{
  "n_layer": 16,
  "d_model": 64,
  "n_head": 2,
  "head_dim": 32,
  "norm": "layernorm",
  "bias": "qkv",
  "init": "normal",
  "warmup_steps": 200,
  "schedule": "cos",
  "final_lr_fraction": 0.1,
  "seq_len": 1024
}
Each number is 128 + 24 x the weight over its row's rms, rounded and kept within 0 to 255. Layers, rows and columns count from 0. Numbers have three digits each. The size before them is the row's rms in percent of the matrix's.

# layer 12 attention key, 64x64, rms 0.0979, rows 0-63, columns 0-63
077:148119132159150123104104075145131148094105128157128117133142146107109144113195113139123132183121106099133117146087120125127080119137074160128121092115167130132109108112143141154116162148111155
094:106122129119128154120114100129092152153108140090097153097112123162141117093109112076081123099143152165164116123135154116107161166141151108119122121166142145142135139161092110152160178143124138
096:107156129192142125154114122102159100099151099138125105154144148139120147161201111144111118172102113128123146145128114133137123093120118127168148110125120093107099157110129131138114089100148089
084:122088137087137143141145128148125113099149155146153073073113131076119132138167161131107131164122129109120159133123128182155159122088154122150105115140150121140111150108111158123142122143084112
097:108094153131158144107099115135133132129123137122137147088118126131094157063118163097141138114130146145138126103146160114107114112178110170119117121151162120128093141111204136147115114103165115
075:143095143131136109123143137111135130127149098170147146167115160125152144157148121142136130125116120115137142105146074143167140136071158095120155166134093115119154101144075077095128118106113094
085:191161167102105134084073113145123092126097159088127094110131123105132111089118140116104122141132156141124133156082169111111121159137125134140141127145160153101137127132122150171126155122128141
146:123139106143153107156150153069122129136169108151127138151124149097112110167143117160137091189115114126107098130136087130135141154094110081164141156117128108153094115111125142132085137116156120
069:082124130117115118133155084134093101125115148111084085133128127111137152178175125094162104171160109158143108085102121167125163131146142123122116128139141098152134136126131152163112114095108130
075:073133125110098103140143104138130130167124114105137125167150122148130123155132147161107117138122152091109159101136156118091134126142118114159122188138134143089108103112101161161078172093131136
086:123120155162096077144081130117117112094083123118119098136174110139112094126132108143130136183126144125119154150100149127125158086144136181152116142146111102120131089111107145139139153136168108
080:115107113103134108119183095123146137115115180106099167116103101155146123119138131136115118142110149078117162117176129146157135120114155130136135117163099090135149116156117131102178131109138074
079:114147093155131132121142137125145111159117085149142131167135144131118176101145123144096161113171164145124116144142101133112137079133139098137109109137131112117118140056175085128125083153119129
089:109121099128146110114112134079139103170126144120149134121143121105113071141091152179094134138129130136165106087063164145114128140142144102128111146141163143149099140147119148173118134143152136
071:094123134116117135067151142127152135165137139139160116117130122104153100122102122129111122142168126122127103111091134144141129097096124175143092123162159106180090123164133153150103135126066127
076:130113106136097126150128122150156110092119124121103107135132159140102157116139144135095130077134105161126170145198115119142102084145153147114158112116087146132166157110159122135149101131137081
069:167130129144128064138127118150123127115168100121093114152169154142165156098105142104136107106082106117120132122117158149123189130154105118139085146152151128139132119127158079124137119117096138
064:151117157118090157134100144119170125152134106174103106099143108107160116105094158104081184117163148114112132091127102145112143165144116139121155102153125152089162127115159138128111126141121117
084:085100101093142142100128148153149128133139189110109118091096128100121125100122122121090107125116163106135116127074147136108155156119143162147146120166104172126125135167122162139123139169102139
057:098115094132156132123175123134131122132150139137143137111126100103171098147089156147156113137124116131103173122115098171089121110157113163097135139125190137129154136069133112135104097130105112
081:157137140140163119149148142093116124137082155119152109108131130094136140109123138112154133086100110118134110156149210154152130177111106126159102117101155096121093127123159100133119115093137118
082:122116155133131141084159149116072141099124114091133108103110123147118134113130132202161107122152089103122133137117153176147108113093107124143120141156143095143127098146119156112151123153132178
088:186090166122123112154115145136142128179144082104128129108095154137136142112156140134067116099126113118146117142153102147113128133140157142111136138130165150145083128117080130131149127128071118
080:127126161136137136180135150125147092103133132104120118148178101151086143120128097109128146103119158117128165143143107125088121130088138112117186126146130055126123158131166127107133126149092127
071:150148133121164097085100140123125116133177146112058135103129159128129108130103084142144130116097174121100129099126171150146130120182136151160118126147135137126119119120093120130082102136137151
086:096148105142131111147149165133104110145148099146140163109133138132129108127145111140143110157177137145116155111154129132129135110099134090124112125104095109094155137116120110193127046121161098
067:156163150093096128112122110094108124124077157115143129082168130130175106143110141139124123120154098145137126166137119133168084123089110124111145114151122094153120123128143149196107131156134114
070:144106136120138103149146161119163095144141156119152112098116141152142128120131159149134170143110151128134124094144146097097153161137120084110098123123166077146135100178129098147092104122125074
083:152138112095093141102135152126147168134129134126102126160126088081140132114093188111107200153113113146160138114130120109125128144124120097089093126150115163148122121128128119106168140157100128
077:110116130097134109152122129116136128116128095098125113099129169130157114135150120111136103164155138173170143124149120111148137125096120111148108124109179101080170179140137073085163143118126123
072:109146124121156151099210127117184099154091172126118152184097137127113146147158118150099151133111128138128142114138103090143132136118090161124125133111126139114125128112125101119127105108098095
078:116071113150109095096126155110113129148145121135158121115108125091131123168133150144141118132117152124141156103115148182124135120145180187129101161116110162144140121146094132132126138067110100
080:137126124136145146102154143141121102071148124122135100125106091136123128105138148120148121115144151137113119182159142137152147074167064123120113158162152105174111089109100146120120140157126102
097:143144106110111106150143132131152114129081177172147105127097102096153118130127129150122086135111134142141109145099156137134150194096137152163120100129138139085153136117124137152134138072088139
143:154103102126123150175166134134088121114092210125122132119126108139099155159168114120094134094125129126123125150110105110141132121148148120127102116126172144117171115137127107095163116150086112
231:116122105098113175138152126177124113164101158128146087088120058112132143140166105125125128127141111156089138151110142121108127124141167136139102106124151168074139152143138147134139104141101124
099:104151120133126139114138097092127142142110101131152113147109148131172117124134179162144121128165104104114135086102128095104122151107167158076177103085118133116151134136157130181123113110114141
085:186151089095149117134140112162117124104113133178140140100101145123170144141152127088074130142123109125109129163111150136131107133102146131175140093161136151101122128128111125127120122095072139
145:128105133182131087112096128084156116122156108095112143151147158144122121139131141134157143134147143118161105084147098146131132106112108105128163167136092083171088126122148127129090148146161105
232:112128107087113164098126098173120130156111142136146105079130064093143118118143127122127138148138118144096122138116171119122138131167155159116085113145154174101103148137135180150127113141119125
101:160105108163120107157144124124103103128087150158182112085117111175110158112134159162072132115151104123113117137132122128174118145128137145133103106164134109165110126145112147131091138124096100
100:135136129141145147148146128115087152094133155156142114075119125137107081146151103155065136118131127126085105135104156131113110146149135134116137135141106118175124131068141139157178131089143145
108:154154157092060078124131126134118125089081127148110108130132139128165149122139107132121117124166099137150092166136172133136130109138151149145116127132141110161160134075158134110112095151144125
104:140122103089074195102146128106152132118131118154080129117137115164121120131142051113156170127108157129124153135107173122131153120144140120149105131139115106098149106139136134093136132140125109
100:179124139138146125124106094083119161124103130142125141157094187099137077151095109124159145106124138129103135098095105172135142112092125172131128158110092136135105127130126161157107136133122149
101:095098111115123092114103165115111112098155149127133107141118086144128098105146174161129132115183158137160104093130112116154157126160113144117140107097138153133142132118103154149103190111155128
084:100122092145121095146139157103178146152127137133129165130121147136093130087154130148118130166107102123141113125138190150115076104158118148139138149112128124158116158108151127115074120086100147
092:143172141101148166108149102122109118127107157112164119158141140144119118087141133118113076113123161094145107170139123086107113164152162140125132103153115103105117102119167145098130168147088136
090:100127145131119109117144130155134145137131092139118160117164175124147131130113176116079156109167161078134143112078141106114106131110104110172129100125101111166119113082145128141122127156116164
088:122084103100168119109160138115125104151131120134099124121148117137122149100169148122104087109092101114131102153163100171103120135123114134160121144115154153102132110127128131155143117185195111
087:139120167114155099149142108151127135126115133145133083119108163167099176136168128137161127156134100116109134159143104117093093119148129159102069091104129153106114109163157111117151126152101135
109:123125127109133151156181134160113161070146121157149111101115085148143093111171121094161142127139131146114148172162123146111096147108082119155161102124122132118107124142114113141143104100095127
101:142138142076153144139154113182087144157182127105171160146060097141122118103117096113091133144119147123132140149121122163125110104123151153137123093122118103156132113148144104113124130100122136
090:108131126157126120127126122116165105142130139119179103122132121082121091077069131136074166131131113161129139133098123133146140177116109119098125139162107140169174113139138097126107147138153141
102:109119116134100173167064117119131143140145151122133118136130058131168131153141123106122140144111111126072135144119103152128104098142132184143113148138119099145108101144145142086156123142158132
087:139115144083141102096090149110142142147113123152130116167139161103113125165162103137155118137134112097159140133118122165143107165128110093114101116157122164161101105118143169161108068134115109
099:149149125125134144134127109136157173113125081140096155128081148121099059121104141135154117140109156133135101079134140139148098137143163112103131138130112114155138112114108151156073158161156117
093:121126098125137151155119114104114101116116165169087150166166091096105106132163092124156118143140155113124094122106158109167176115146140128136120135103094126173115106145135102124089132142148099
120:156120102142159098127174113161128152107167134161108110101097083129133162123127141122119095120122147150124117128116121157130124128111101130159118126157080156151158097082154171113142139071127110
104:107151149095153131154115105133126111138117096123140124147145158128140163112180112094145172112080120107138121117117148159181096122124154126109128105142101108167130098110093174124103141159100160
125:140075127096156138103103149118125155143122131170134125178099114084159129156119130145125167143110154119165106113157139161176120131071123100105130128113110117094127151117119099105132161114155132
093:142121117092128163122164161170132132095127106083137107102169149108065165101115126135135138124138115108120130131120120176155109120102145131119128194163139118126125116106109121123148111143088163
108:161146132088115123145154125094157108127139104161103129125126154148139150127127126143105099115154067093137129149122117101108156147135137174129127101179119165153129156082126141146119076107093140
113:045146156154089130123169143112132127145169142157149099152074125145131141149135112108115139137113148137068121144143106119125113099112158132107106157151154149098147155117123117127127108127099142